From a checkpoint of a small transformer trained on Wikipedia: 15 layers, 390M tokens.
Each number is 500 + 50 x the weight over its row's rms, rounded and kept within 0 to 999. Layers, rows and columns count from 0. Numbers have three digits each. The size before them is the row's rms in percent of the matrix's.

# layer 4 MLP down (transposed), 384x192, rms 0.128, rows 126-150, columns 0-191
104:541514474534539593571477515395498511486551528513473555433493539375510479452409523513469397500535499642517534439484497482534526449517590507503511547482472385612572495497510523525403456457501486486531536508474541470493539489444391468504456437495504475543452557567449510515635512428545483406453464454504463578540524528526416451479475443528445530531436597532547402470435482429564483558457480566495530514423433488522493493527517517465512515545469520523500563589565511459537410490603580537489449515458469504445438503489504525570491496525408447469445534481510417501523536640585520563
099:537470532431520496453495581540431405467572519490532443537431578483479538635474499564449449536497449507559485458528467479467462544567471473499532451438440556548526501534414562536513500471502432488356552496553536441484495525476636499651496454522500511534498499524539475494561564539588497466529498436517441453530488483498468408451533515553499550542539507419487467488532483480534596500548485505405475483513532537564434458541402476543580480498509471444586380527561561511468539428451518557558461450442519509549474465525505544468593558486505430443524455488545470621565431448459386456
100:433563522519492436449577460481543465410449554469451527500461526539433538454561477485489392603510527415422516567484594442475490531478600542458495472534567487477518565430485574445548490571443430540461420510522463488555599433479491484541592503412576544438468494572413545474557517486521478409486535536545560611480500508579473551474453430490498492450468484501510522482435492543448605506565527550480576592492550547405539473426504473439542451467567538416483489454493443387474500539554476533403456468568538483496420527446593573486520548492492443537570539513516501532501444544519509522
100:408471463524544601518438502475528374465565474431545525567445560553429475492492528467483499474451520546515557454510480415422630435427478475547494448548605511468445591517527484476360543521503485484494515489557433478489398488514563397584590633461529466425484488531537578457574438498493526560517477484427528563507518507436462557420424502449489535498519485570497468584584493473515496631567458550568584573497541458505508428542459490505455558502459523488541498498525506539508511491492516448488569457449506560537508497477509433423482534572586446525423505578456444497507502530451478495
100:489413451568488545448503444444564462566441566442497583539469512458467566508565439428500470545553532556492471578449536559532436507444356498488509482528506507404462471534501531557511428546544592438566450571471471508511465502575511560546489505512360489492508470510470521535579499461462484547513465489476500442460551501337536598501471489420512492473475507533488487451592424571495564577551502483552498471484400577494460522414542402446489562465431465551482517482569537543451509499629538560492436515543529531527478463431484529492480488470419369491471495444463493483456554498500402560
098:597464463533541416518507519639536498601541526618510510467507595474557357524577477429500463479527526455575488435507508538479430564496436502451443494495443492496517511580533516380511490423515562480443489444442513445412523534543514527410526512428571455493499478540508542582504472525531495487436489485521521379548536528516551531509435475462610459559464538495559589472525427513477490502478507505512496501553478510480455471515486562438415504496451467531513379497468421560480608505438529529541488523507489512459563431429471604509516468453408478389499518570501599528528488534490381509
088:540455456473556577546627451508534528403538504409478521477454556568508523543520494468466450465453489589546507567469506459495512487531417548532516361537524541478460480561499500482511540476486526468454485442461540580532514503519548499588515547535506544556626451388509400392519478479454580432500484438451418511406565560544506415505516500482482431506487472510473509491550459546469533472476522534520453566571385407426564431505549570565528506569589535456578504551621424551574411533521504556504459547524502460506499524528546506393466601523498464498565463471492500496574502459529503464
094:555539601551560533605506516512534510457377500555581595489482481466484502500548431518430430491546425546612482562506503515561515461489440554446574508499403506480553468573455473484556489560494427508521543454447600528531590559477467464514586549462441606493511497454446508553491433481469485451537477545511510519558544517413490528534482523445552442431447507588492546421509503414560386456564530451539485487446503569481507547473565473572474510491439483502481439504480544508577508550495412570484519559536467485476452576526451549381540513376501526465587614445535563486546556475506529496
097:525442552453470454480450462495416467529477460519500434516501532477494463416562593502427534437459519450547467476459527491457479437392447467613465488498534484465524498417506490520547392475463403608481539434526459589590376589514473434470494466496523482492484562497539506465522466428540540492376546497457485545450491489514436422593489478525540556508548489517539498487526525419535455491477475330497442516567458472523482497527468525466564466481457542498568459568449571480503392671544509469521501518463512533502519490483539548602491528570494528499571547526539538507565591584482596504
102:442626473584507488525452515487568513497540529472452471548559493556577444535570509434481571506422539443423454508508511487491493525562566464537484555499449540479576439469537530519459512494468453555505418558544500439469510546530486509509483473516538479397413514480464568458505494445514552497504446416473469576502464407447640588643399599573553495548493577493489503414533534471473394511521656568459438467553480495473430539511565575480497471435413430480535533558440492486511476518512473548584545471532498472537566513545425580575476510436520501516480448529492593503542567486472521492
103:494595537414447460487542455520441549596458591502532458484435472563543479533493432514530482482514458629475554396412501467477551473407405464513454480447482534481437497557522476482450449516511533555566539518439502502507444570571563496502438480515373550464512459443507534507475423471442414502556445567499452566554426467629435477518478492572476467540463561560460486539549506561445524511554470549558520486460537468477470460537487456530569541511530584527553480539486513490471421553516398532603461400478456509399459532458559551483596520533552470563452451480530533550501374423468520525
096:417617511572450628496494463361564538435399485469479449507341511530537525537511545508484532458434474501460574457474473537645460504554508569490499484406523461447510513481520513535450505467552443483552423508441436578494558453548504517527518517512445585501402525524539480484601526457520518541520454559506576473488480548548531533483460593478447454540498557450517536543544482466428511505416457396440548562551515484595469569509559522537512495486510463545562468507530425514489519544482402566540526508489441586536515516528521547605580484539488555474451582506546514536509517486382471466
122:443459560478520490513418455510618422518580506421515461516394482550546558523543444481496463484450529550511517461510480491468405538543419576490529452488488531479511542576431526511496638510478508501490573580517495539461595458570531554486538549451458532542506536492461527554387498531552427547486473535525458484474427518494495518501461496580540482541552549532498478502444567518455509524605484563437460472483513397491546536433507579459463471525445477449612515494511494477348541531524511568495507566468438475523552489444452457522544519537392499434482540574460567558535678605418487486
098:531515513501501476555507469547447599457541447437552456541568461463491539552510574520489488529477518592473520360493451560440496542486517493601469562409550482396502474470413571464519501474488481451537461476454454506532531516554467577442554380516486430500467519482508527444535411590545520520526490569471559491492558507506514504467496512474506465543472439481408416543442474533519483564489572430473471590488489488496526536513553355569413583544502549489464545510575468488511493522573526604442376519539512556522583528580544568494405452473448522621487489498527509486485561636526543439
104:489523496588544412490447484435551444497550511506439503515445523531545500433534486551460486539550535576477480459489630522434442542480521556494466496538467413587531535580447576499570519543612501494509534489497547499571511541486488495576454459534477439448474497451511489419528580515555529484486549554488521547526407596540443521502461564555541637495459441461569537421560575469542567495399472467577490549533536517533502540447552495512535514478550495513503388513397480588584416493499423433434474384481507533458507446540518579552494552544460540446539442494565510515489463634577434474
098:510446577509491404489520392480516523542582491498545479488511450402458434551545545401462529464446511527538584506438452525492528539518487514524501636430492523531553420475543474452503599395472527502473484539479478460552548409433558432526503529506515481512478472585525482499520536483556500506453574452447495430507507537450412415472623515544520516396528480474475421509511528641491447496454350519493489504512500475440523440492548458437430421496476549489544479506570525576428453538556350511480485561480518516458543609522479519430534492542540517465476436547416486537572489498420468461
095:513494494474537447397494377531487548496516470481437533594514500513536613518460506431468512570497557510459392582539505550516528341527486504473528494418481514485551503512499611553536531460538453545487489500432452494453485465448458454460565468577461493456505483525560466478489534527490508461488538528502556503527480471502556436416487471568557503538577482518547464558554445530465514474546567476456505455584493447455567584433510458583564509647481467444477439514425504394492460494456464518559437341599506492521464488474440556374455517552489428431494522501383512502548434482541447468
096:546401616447463514489539520505443482530538461461535577395354533515545508504553534458489479518528588545558482556514479501567475592435474496534490542470529530518504518499509420503519523534523431394545528483426484462482505517451485506544499479546505535434554479532465407446506460507585458566531536552578439492535469467487523595552589550395527546594439540553533381464566587488559504509542508455496540430411576520539478521486475510576451532483513538537398532514502569484398572538460559526550382429501399536505496462500445479519510512565429484554483417447456553559475436520475417489
062:586536592435499493546552513423498525536498514506469590538457494516567487486446486495561442541564489479433531538467490487575555475536523526503538501431441504610548566524471490503486475462470456511499484502406467494398519436471520561526367412433490570431552496559460499523711486480475456560479490520519424513592476469528432396421508520511564411551384559455554547492570551451484497413391481457502555486508536513471398508468550495477459578454488525416421472521503564606522465514446468481579488493494470493508488521473497511527455516556463482560444460448508505523493568576403500484
097:421592454567568513484490518494523475567481524420526534594589406527568469528514472524442423536468546441509446462475475519427541502576483552469466385425461580532443547419518603458491533519535557535525521499432471515458501566585447480454441497434507519466377493521460516482495489445551453414561516508451464487505480512414542467461465456536514462475550521591443479591528510462470446520412551424563564428561482571509437458470385493499516456500386535462451448458499438532588497536409520540474466522503407583501582524514498373486496406502426477443493515436510461511461500561505508493
102:521460529399466584473447437483466503542480561501450570375477492488562492407601474446461458542534512525509568458532562437521551535527545504512441445527552509635521551511425564529502574610503536521535480493510567505510523468366507484439544502488446549513558600477505535481505485463538520428529463554454561532596542470449436528520564486622452399514433472442485478468537465452506509478474533516493536511363512536522485543509502546553459473447534531429486528477432508516606529620551509521563486526514517550437484551591514423432524485508476431502639442398449494487536472473517497445
103:518560583534512418510413534451504513435487502516579493504542613580431535494473428465543510493569547425484524492562490493578358464485472498502574495599476530471523505525561569506511483468509454433483485464475487511509547487532438501471482503613499550524486482486479514558458477540442452503582474391503510528544471452444610436447368493470485501511462427520502553499514582413548537472479498455523516510342473579506555486507511552532454563471481498532456497418426514367649486493518508484494507454511488497566451479519374543453484415504568513405516372483517508502542520430488488557
102:590580486504502456527497566448516427444409452463522474519468468450577530512552424553484518501371528499551397525439543585515446478496592590476492415521524516477536550548575436604506620577505536524510445464478533508471485542420526539569460509461505469445389523469462489527492536494481433527564527497483530478566445451534494436536422511499549523479543562426490532480478538509473544444503474493537484557551498406545565359501577436540534543506531519489429585552448527551547547623486564447446511486537455515541491548481441495528513434606507610482462466475467497403560518476549571426
109:492596534416537539450539469386481528463485578523446441519415436567473592477507417514505536537466538523476478507444515589451419459601532499527450495573487525513424464516514525497515491572506436557477436446507488578452383473639401381509482472439525519531628451476500462489549448573463559521529417497421450580480511452529537590484481499496529550463445519564394523480516520519620464554540522452424489499534559544444513557534535446491470420494525569431466522535458449512489434441487450492470525500572515454430527500513521519553527447444484473447486492566565455463388502490495565543
095:536430559506479565440429559525527571510536476438522571473495505558547398405397446462460544466444534591482459468472537485417520506476446421457469548482476561471507448564450457438527468563582440582461589582469545502527504564488511489475559448453478514578487416427474476546460515511458392419486492532601493466556516437508465450495509429576493522560569486477518569471514505591462468546486547494459514480436457520542431565523412587515507441470479500501406519560482459517458453593486495589458480410500533501445469511590494458588508520463500507539496302526508503546512522551444457508
# layer 4 MLP gate, 384x192, rms 0.278, rows 127-150, columns 0-191
105:405510492500507435477449445486514548521562430542559553466430505432477477512510555516511422516525445549505492537611570485437513480401520500506532483486442615416490529480538468464506478504516416598454460521445465447408576492438494446447434517566516509529418593519547469486408389535441556520627517476507467519505562434534521472484514501558389482619474480580557535513522406509496544504491426592606507476465497466496492478522594462448486462479446560480407502521447485509418470469508460525509568536484573459501436467536589431475553574517382523492461552613504469507506569491536499501
106:581531609498554471405457480474493460573594556547465516486504544531443459484510569471534497431549556465477488534458495566440444460531525463551495508539476458465348455462469390535386577509573530586455459510452523475560556495535479445534435460437579512451529468540494508523482440479462558473588498460517502514500593464507607593524444491550518554514587530437541565460501481508465455482575410439415554552489527541569574548462451554435425418583517445546505415520475499460549456519504440511569553487568458454509440583467523527500526416570516533531495523502505554430524530451544405546
106:519498531460473413534460532479526490492514542479487503415498482449470510501466455486588428587554476489487576502485513490539488397475477445453484566485466508409403408415491564506426438544489543517533458577523538551548523428474409536434536431554501437476518422475491555570541514553549521577446511510501441426414421570508488464457406560464535519470516457481562534530551551524524440487559572468526415477516491482496534506447366604557573503545478418448498382401525453495506515446429528489451491536506536539493427539498598459549413546480586485545547458596584527470392524493543552479
109:475448521477495569523494514415476526490510505500457541487544482423406436557573462546594546420511484499482518372455489464538454505452592510380544454513503486523439442562401490481549439510534450519445476597453473515503502470483537517498501491519466522613502447489550470556444427569508550503379611512551473470547492529610425466472634521532469524468526538441535521393546477520490517518463435466443430442526536472561559439490500523623596621403465448442478485511409501492502534442486486429447477509494497523440564487515555477462531445529451516497502455368463530514517440498432528482
104:507397545503534506454497515506470505516461623519504541490514496472544426565557495496586584409476562419459480523495386539551442555547533513481472599473392421556463424542569445514470559496612499507501563508456457577524435439437473497528498436471474505426394478566485531441475485479541536631446434377497432453502494545442557557447537583496591559471494434410479526602355538535485424532482491488548487500488540500512494543444443499399452461516543541533543523468463494455542544570477475499508464483435527464501489506627486509485495552458461505545459585537451465522502503497494455499
078:602553450518517533555514557605423526512527493471553580504443521508523503504431511494446526644575492518504524589568455506385517472491489501505553557506530458493478537508590509460582533466536521451372479458430453505471556519560541480506534491513446484416504410400539498632529541495456498520547538502547576532474452463564439527508474421531466531432457541630554470532458521587495561467497550482518537516455499485522535524471511466494561473467577457529427549524575532517546488506482434516567493515593485538515429579429399502464469511486354584496526515579554479463487540362470467513
095:516573518530539419498481448483578472532451622532497554461481521488505443541494521465509546533517585507574434526530438499402530477540514550352518432512533547565451556485508522469522516536516586384477469550556470478516581459554565519505532470600550501458459503443481444534519455531485451491508435570447548456481471467536542535564521495541463566499404458492454515371530509562589459570575520514500499472509547522477531513422455448394424455489472487460593380484495481510514506461476489492481562597533483430398524500513394531525396512397505531578501583522482509512569530597423572524
093:570412534492519472463521425527472527452583556496513499466546572488555428514602447440527544506500534559501506573508476541410416438509462515579413435564513514417493451523407489562556565490501530503456531561498551467476433456507474427490538490479525473497517523543557477443457423431541487415500514395438449487456490531514462545545499563548524541430432556489595542539500569409532506591504459394509458445435406488487442480535496468453525511475526473556555505406555436427494493582483511456504469486480477462479551497512403527560482447543581592481576455575432467576518405530344512518
111:509505523580472529408428547498548438547544467494541395525554504562495504544536529523472412509444419460439469549555490432425495501481411502474613602590448490442395532607579527497519531500426447504471568510536577523463511416491601523574496511601517485486451528493408546487604495459525458472454517464520503518557487472488471484536430505600489506429500555582450463571503461559513489489518583486450562567583402526578499410515410504451496478482517416509508575574474575531559448498516492498567483475483497596426495531398554470483523559506589512494456449521554452538505481457530483534
099:543390578489452579462417588532542477495531470433550442549586529528620501483534554612461456497500523477491497488521495488398474508543521487477473374543543562570533496539529455530470555460482510433505462523572537413532521475455412511579525437424495458474475443562518474572455585479475506490481474494551524477526598419480492514539508605512570479526480549452573505479403422483477472537449557448546448638477505514489511576489545504479561491510559350528559457418489535474575506492528544487499528524585525528424525433528448419488547438530438519489586533543520568521495615538481490483
094:495602558446540462630470622535499487589520474591423517502538484558488421504469499577483536512525526473554555468407518557479508396461551497502485540497481519468537563540537459578499510503563541473441445541457474539455529491483580484410524524466406464587438522471479520537467405387498516522519515405610481565572465551550488606453484406552484572444529541538536514565458553511487551484535494517400495427456566565422520421463491459384519587525643505526490484517567509544474515564498485504457412568518509455476499506442477501516508471441406505484476551513461544474428474495466474515
103:510537546513553468368473527425453535452464549548477495370470590507496535495538474500604539478467509502529488480479479503477492447484512451504474537445540553634427505501578544494457498520543488516408543486384490563551457481514532511467553491477512497466477460472561467485504538499441491456485522488549480525559564459551484521515526582454449540477513517490501591529616455535499498504420532503449513540526488533446497452459482432409507414501528546426528356500484499498523465465515380392560497615535628467451622429460449608440487443401589523400498465519545463464497503454515418523
095:390576513478489529532464509451526472526447493474422561524419417525549448449547544498528491560483439539498575476509510542420460503501635474430539540388535459509475604424464525407534508481475540426450412503487549466499429533499481444556433620509475507545477474519464572538401591386456528551502495413534459479562470477510491448499473486558456439465541536607471430515497555506485478449519475518497511549476444467458526532521468524428570595522482485577501475440446432486451409446531545482593627512450482501536515519483511531553469487501460552462515533370480565477517549610521563433
105:501412547476586468509558472559530532599551591581549434405474496482481526496494473540410380446476523507449483460474470564514482495550464489572548504458519489484472516423408589445500577522603470466494490406532603464576522572472475481483587515482417357457443451449467550483555531370510498485419472484492566460501556541585486446510499555553505583551425534466412501466548496537603539536530572514558547446489527547575508516495467497478513522443481495549486514540424591543530509442454487459470479481538541532459452505392514507480536486488425549574535468505481491542550570554610505508
100:494497498458472517534519565542544497530441474595513517452602558486608514492545496487599491567536430447483541485594398548502428534482528576528502552416471536563517534546458497495446446556499541526478480537491480511431536461554528548464552578394526433520414510471420528550458468453502454482473566517580551394465541594555548502568469480449421568514502483539495566474482520506394489426430651498447545462469456485554435532522520454486551486429591479560480450458471541466504459482345536526575403556512481531444530494548461447511505450578502563519438473551512505529433426505444544539
100:483549516477577454489532480374508482574376561449494479492390565406532524524579449481492490569522439461431517524553456610399457461527579533574553504485497537484519550485516499453418445506478522436545471571486431376586552522595523511536503546514472457544473453483499466373512578486422551513499510567432561511443548519514494499513577488573509487541452522547444487498512541455465470584570461464458497527483520521499572533490469460443401488502447496505572523562494499514545486598507524469439550544458494610486574550480477464499472529575397435435459555400504433541497570399521515507
097:498498448452477529405429514577465561448525531602457419484424543511440513580566540541526517442491411570478471498549520536533535557479560581492494445483497468557526445510486497445528454479395459546527471559547562414521460483492506474515471456518484533463574542512503555535523522502539548444520554489561485483475500540498462383519514553599414495526493358563502535499490495483473510557422488537478490525618551521498476516508511484517538405564418478464641518492440463465491512467516462520429467525510391478530536482508572465567403467449490484504563535433406439521646379519418606531
057:560408478603490445554484522527532538468461428507531515457471452567449404516545514527568583506493530433489467474485507499504477480527501535483514492470433488503438470568450456362444548455546448458501356532534556551495511410479473537526421459517563447597480467507530449567447567481517484548481422578456437424498522503433536497491570450539583507447505438545449423535520509420465526454498527486499517420531481484553538629396447584434527393516456555544506462478487488534447439536570472428508461423536505496516651542502531429533425549389542456460559503515443539458462514479477512460
101:530463462484480510588529385570549447616428480593495442542474483458569492554396430458508509501449493546646532488537451509537420432470440509515488454514555505499530520581469534537557591484470526456535546479441538546494534458554521479519567564393510494515510433486491625535434493489516486556503522499494521529483489537524517528516459519515525554472506602510587534560591565493490495525581566542473492501444472505527477498439555384473482445464476495471596541510514417435540520424546490545510477523453551512454551526531427563439536521547565671473446504527633472481546524372521492523
099:531490595484489420446549444519485502511505523588492456534414517504386467452561491482442521571542526485478517550567550540485557510485493526486471470519464580441636553456490511555546522537544455516524450468425536477478528567425452511467573415625514450546412437370475486560519457446506530529550461432590539533492489511520509468525581469469446558472548486429476496432482527494563512583440529449476510335439574569432475485536554404581483440500498454517575425449488398498549509506497526548543544478532513493477448527593555466451497415592466459479466502423477432523514493553531571523
098:519492391583569523482568449500499458615560568497541441496493425492482509514606467519563467559486451552528496498434498531454536605469438478498408545510481463462473466506473477431549500529447494438531539436486452567482457460490473468495401505380519521387485504522417602514507533540424469589567478459511432502484456522565521516492522476482423493469474480462459517579541535553437478506535519514515443452618385560484506400491440545448430457530520563568493414512557487502387492535540454438433542496405542482496472422493630531493497524482572520563539560445454413555528524480548565500
106:614540534419506518471437442459494520539567568553496529500444562489470600536497511574440495487558519558495485528536536478463484464471582391484495601548444498519442496487443459413528463504491424482506540475397467475502545439557491486482526525531557594478492488452563501428464447450547468519498395552496448445469474527467509398443455532474487528521426441613420537492457374515573464536542503527597531418415573506433500491536477531486477475512396494508602483565535437494433508504549475551604607541541532409475546427550545435450523553450587514441480496530506533512500515561417442465
116:460528532468515450404496479503490492394498495550537394579459496507476463516425512478565550569462492506538472423503388548638445509578536519483540461496470487380461414548531580581531558513514508436538473461502422585529418439534476445463532480470510538508474391499533490439434626532476526482545448491486482491451528423507445618490536577441545461488472598552565443556502478546569538534465514496421512522492552497559489469617497469565478550478520514493397540446499461534525463475453449355525465503521485439536542552558584543476532452496546445514463492563588528557469498533481449453
094:545488501525528405523570523476538514524532409532533477546466497451489428608585468585422430590489448476476509495477481575567526489475495514542565528484553490515494506502485547546490481525524457413522497552499564538520550517561581450442405419386535460611491495531454460503496503460535459561473437554470402449439371545511561426455536532447576435507441536437573444602456474458521413527496550491438490498540491526529542501480520477454439573486500498561488499460512580379593483542484489472455610528499486636470486523447444446490456434531586413506534439504493543531532587548529442505
# layer 4 MLP up, 384x192, rms 0.267, rows 127-150, columns 0-191
103:547521579572626571493428444575574495446445480463545481479515519466484498548534480411424472493443641572455520553504559531546536559513576541521411551386503453561410484495501401595530457499480521520413548541434503597488487548498552470578546488490469598445473444496514457600430498472673447562500512475510544455477560526447550554499488589501504472470481539417484464495476471470503508616483474524538358511502454503544483497523505474500490502486457510459510505517591452562547500527443546529507497481448515417502465506553493543494549512481521463428517462415521538502459478577577413509
106:553540576574487384439527486485567402429462527475460482513414528484503487479479563500507394479544473559462543480516578477532483515552498600513524515408461544479419459512491503612445526421507422530446406527461499539545520571479533532529470447531624520488480538422395577551483574533459445512485389509407543554501592471517499529532537497504389502614541535528574582488470463525586520539574511529452468467498554526585508503491522538504509505542533490420467478534376499545479429586469504507507595451559463437411482565409484474539525514503536498517440559525467464542460507465434552473
106:565578483527481556494555481481518573417473560524559536522429534435456530553520487442539405437490583538540493482458451456537569497412501549547483516500406547577542484458509514478455513458461460503572474564508468597544560551609478453441449532509523466475471512531503591432449493480553554479529508490545466562473575576449452560492427416493566528460500561524483530464507513554464474536622480536585447392555485470539444399488502467549567582540636537449545589624501538526569456468405493521495483591456391558479434497445452529489476501487443522437491555596509504522531498534500490467
105:499555426522389602504482479460424469448473499576507509435490429619526510503549473384522593579472372551518539489507544411554448465445504459552596566534480532414533513547554480487524553517483447494537496576541490423559530458542481546485499472479517499479473549435484552505540405461548468506556525458491477399485496496410541549540554566481442470455581394554453513521494530619525542580541489483527515531569444532496442443529519494450636418484512441500428508509463459524541477552469448430489481552547422445459390557439493447539445497488467541531550504541560522424442430509468512539
105:525550492505440494531479460473483582523567429459399471492557640523525554488493451543446413473576478474436493601521481519440571557525532533448458519503489529403464439453488495525513581432490533499420471573542613499456544479496532484431498452544428556533509595463438540500564498526473473555449441467476592544446396422562619441534463455432398499530461498480471466635537460511550454482533489504551552576592441533548456544423550424438499472459485451522542526347536424507459472492479468469462512499573490541509507488463517473467450478544484531477526495372502458487485445542509494537
086:549426580391571450490553543549461448439546541495571473459530490428521540506525513571510375590503446458557489482516463521374511440556523514405477495513485539507532536456584583484549473489533415409502467526475467431407436537565468401569520486528415550489500598484463574553489438540581643481554492521495542481596515565496524544447546550456565543476496535509421515544464484504511501495581528535508481600512506544465501530509498410483479475440484506483509459560521510455553458562553511454517481482559534426447530537527485441569441527534465520579416502571473564388517578428444447507
096:584440463443606606517471491593424404458529525438567481503587522522472533539497559518485508477499492526507540485570501515495456528480505447428515521511487456459454620602527464499578505482527491412592403485531412511528562497542517435486497516533506500520505556408492477459556485559449511500602516523468464476458603410545467487538493534426536474543486470537435405426528501466519586572528597471433513458475517453557532570506491581563509390529494572566490483483574549412488586448502480500541411491474556473481482463468611509479511415451536515563503522588525474482517577421514592577
094:565471539531505519483575459448519566483599509497507350522469460487536440493580481467471422511493540530577507483511523523459472493415434503467427485498538518428487430434545488476543538411511490542511429582402516498507557489537445485497522530417472440461495466592511485450413426444561571456496513523536416457514519534496483437385516514424478627455485467533509518485537508455524513573479439490492392464392510522568594534471503528491602519492579538537533467368470423438491456467561525542508456528529426540480489423407441502485490525644367480477504442534516443525486537505476530514
105:490392459507540349593447477495500451573481533525481506559522494645546452560530527541482521534465534439532455555494521471508488537476446486509443574547508511605389442472482461423567519539585581543488512558565424441532540424508599563535585562575518514493500507504477435559557432409533453480502457549422518513531488573554520579585521548539545513473452492491472507522463510479465365499484516480595432406568490565494464445536517498542561509452524474491578650555547451568455461572566474512485498509520528485455558449499503448555482482465498544505543538472469459503541497524410559522
097:431479547525473594507514495627511598409411524448498518512393437515512486473511553472484569512411514402451552592623525415468471515502565507508436525451424602505546519456480362465531437476496502460470493570512543535531475480499598547428552529511559513534430424486604506553518546526602551530419555534502403494537471546456464496537487519509542498514529518453536506486534584468528483486431457503492482456483520479445423559497480474555465420540587556559463578566624448537509500520489517495462447536454532488413542524503540520494463533485577516477539526391526537495471458461385502443
095:523484430458471543437469549463493545417372445416470449427589542436465501634500525455515469475460473552384572430481397490550417511595510556494611549506589556438517401534525555477539462435427413534520540458505451496469504448539440530528481539509456594491527436479519439485552504602547469544541495435470552525431524457504518415540452524503472424568532520544516450525539522573544497438373479493483536537508531461524512500448465479553506413427477457517463563481489516533474518444459483586608552498574537553536511535616502539453468466479467545455496529521477463511522445548437540543
108:521408390460444530562523388448545507581527521510507567519486501530554451552426328523429444596515586486474482556496537434496466586485547545537492453626555490448520558566429496437526518528497428511536465517598509516458548496529471494531468482477488470426461530492553472462413442459500453488538493612497536457487489496510509485519530558499487479449521569436523475488366556527517625542518505579518454456497528459587518531510552535489484441545463578465545495391428491513564557547472637568526496502439459506544509514510464537488538452551486536515553514599545595563472508516441501428
102:513554538521552537542537442544489418504436554383463558527502523556473484480540517563569595494552478488482510463473470491412568457514462500493519506393450427459417528560549532463410499574386582411454504399541506513461476454459503424462453502516469516503437581476489559529501427462452515520480546593508559440552501450478462456548479435446542498519486418473491480507545595428541518611524486602517541467535491499460427495469474479488472535394503517527592419439420424487486547469556514478525574449552554535496591445565478465548517485518550562580590530554471547463580626457501514446
104:509520434508538542490508469481440545471517508549509473532554499481472473409436477568536487363455474461535454555506473535591485479410447469560471587564452470505463436438576519593494520521515473381597553399568491453478483534409520557480489436511506571490467520418514513448538526480575614448473480501448553471460525429507527442577499458402546510582515461519513510504538536462475525562503550382491466453449518441519601553520465547536573505546456517472480509493530565573479616483345484483552484470551454513630419509494496466511558519500503522488546391511505452541535513582423430506
099:515403479505493411489621519525506474454510438503591560418534300521438502503444477446560457498418433597459561509560512441542497490482493449520554496559534417484516546452456565528567621425563517444497445486483528512461465497436501459484498481557395544519524498461490490513504552431579474472443508513486454523492578557517466527518442431545455486436519451475585524494494506486498469589523388533553523504545533438583484498497633546457453572537542588466454519547483433461416489520509524507495500506542578472403581520477512523549557561449445467506416533457525437439476540425492445518
102:543519432457489529482525547425470537566473556490537482406477564550546533464568570470434468465514555560484459493506510442589531468505498486519465482499435481525437558433481513460467595436418571412548595463570542573515468569496485498587436432483525500503423482514482477462487515376488559515516525536458424497445567541488504439469602481434460591501522539529472526510509497446462578503529529485384482541415500489463463535434398525466477522527425510473501476518505531415433603433501502481376409560461503535477474533485361483459464507447436466504425534417530609549542583445465421534
106:557463536498544564451436499536515563564507502587592480579566526494426464563455434548491479596535409504500564432383605513615519434602494546512480401456549501558472528459528472549473554478547455503558514483535476519456545520566548522521455554524558505460546569467525477520466488575447529360495483507445544508414498511548501389526545511516522432535606440546475633512538436493476477530564520552529411467543476527454527585462503412447498510562520514462545466540473460523569513520537472461402565563509583489565494472462559516462438479518592485423496526558540459423524488492483518434
060:476447525498533587426437452547499491459550523479533555573584472490480645539597436528497599481484462530541421443502444525515455490488448495454553533573550450500450460480488464536487581577459574542604554453547510486541515537510510472490548566537443518563452524492521445434528450503564523512561587480485610457425539584410597461542596566426489562385545487459488588528461477533468495504528532489520433458492486503589530501474506539590482439479477487486459446537482423476529548584477470485398468569502540428428450583461506445508502506552530497456536467434506435440437458442610542538
104:520484438514560451517557557594556540390524480481442522464438443559425461451502586472430484558529533443571419398488599505488501580493563509505532551571526475413491505481525489460509499585587469513526465576548471560490426540532466486468508505457512459554494561562493496502512458489535495447511508439556566562511558548450413571349491515563455546576508421575543569444457500462500576357455463527502528530399495407511499570370507515528529516538498479499542421568495492485449491495489499461532461474486420505505432516449464541503500527517529392420482573488510564483533454483506481632
105:568519581459443471473530463541457494477503480538532484530557463461444494500472541436538540615520454630469466577415542471535530453496562578528522552550525501469531538510529534471438533415462469522469520518514512572438544416500596434418524477470421458470479546500525514570529500496464493484525540560482424513556369473571550569438456440506396475470461520466397483580503417452437393577553403564498466492491450509457485510464441543581544491454512458470515384586439535421494441583574411509528482441477491521497506515476416485437485523501582477511600455474470472532454550462501425588
100:439561507490486454512399490586495570531530458549498541437440471489562476447494522525495439510472478509447422480495475565456527504609467518495556446482565517504469569476523638491506457558568538554551501507541477409460399418471521455519417598453532536573591524534457493497507480401529467478566534475506587525498511487561632437521426507488561515588483433523500594566555477506614514475547476499573531558491585533548538563451512517471501476517567519453532472540474561524472522482533564505468556563606525493474407448476504533505478463530581446423475555468412576452524540437650510516
100:405426576467474474490476456612556473496481593637500555446539484461552397491438510496520576452604426521533533566477468503463421428559559506441427471388529506460528481534517563398480503492505471506569456516521479494501528345505527542489517466486508507459501463512467466510519645537445535555461457564513506592477455542473534452460547448559528468491520454409485493395524548492487542473445531550491581515507495547500509467578513555475523522502473535637507447448545422561454518410514545416483479511588441468578529458564450498468457532446547572504524602503511488480600527499499484486
105:471611615546413443433498480462488448508499527521509493509406454510444429566504556614554444537496512418411458415500493506540558503528511555494547542512549501518516416415459482503612496445428521464500540473490438548551430473540546475606459508523490505452518426509533430543455476542551548494544566483521453465509571491435484451548393572494545472490412554519473525503558545495553545582574494483425491498531558517526436417570415495591449557387429547487543382470466537504551425439471442447470513431549476502526573530471492473518496424503544490547414560569464518550524481461541577517
100:515490508535451523538536485443456487460507507419498533510432496524516554489523547488501481525461519474598544494548569488520545481416555458542505446482458449541442507489610382545451560572590461465423471549491571479552468541528516540399489513616512498434495567562513521542522505479454549572497506461442495513534509482493572403454470583556566447582555436526463532581420635569557535445468589512501531443541547545582327491526526570475484494531521563498529491511497507446423461515485485429398599474565535589548534498376516501472412538493503497502513422464491441511456443550465489477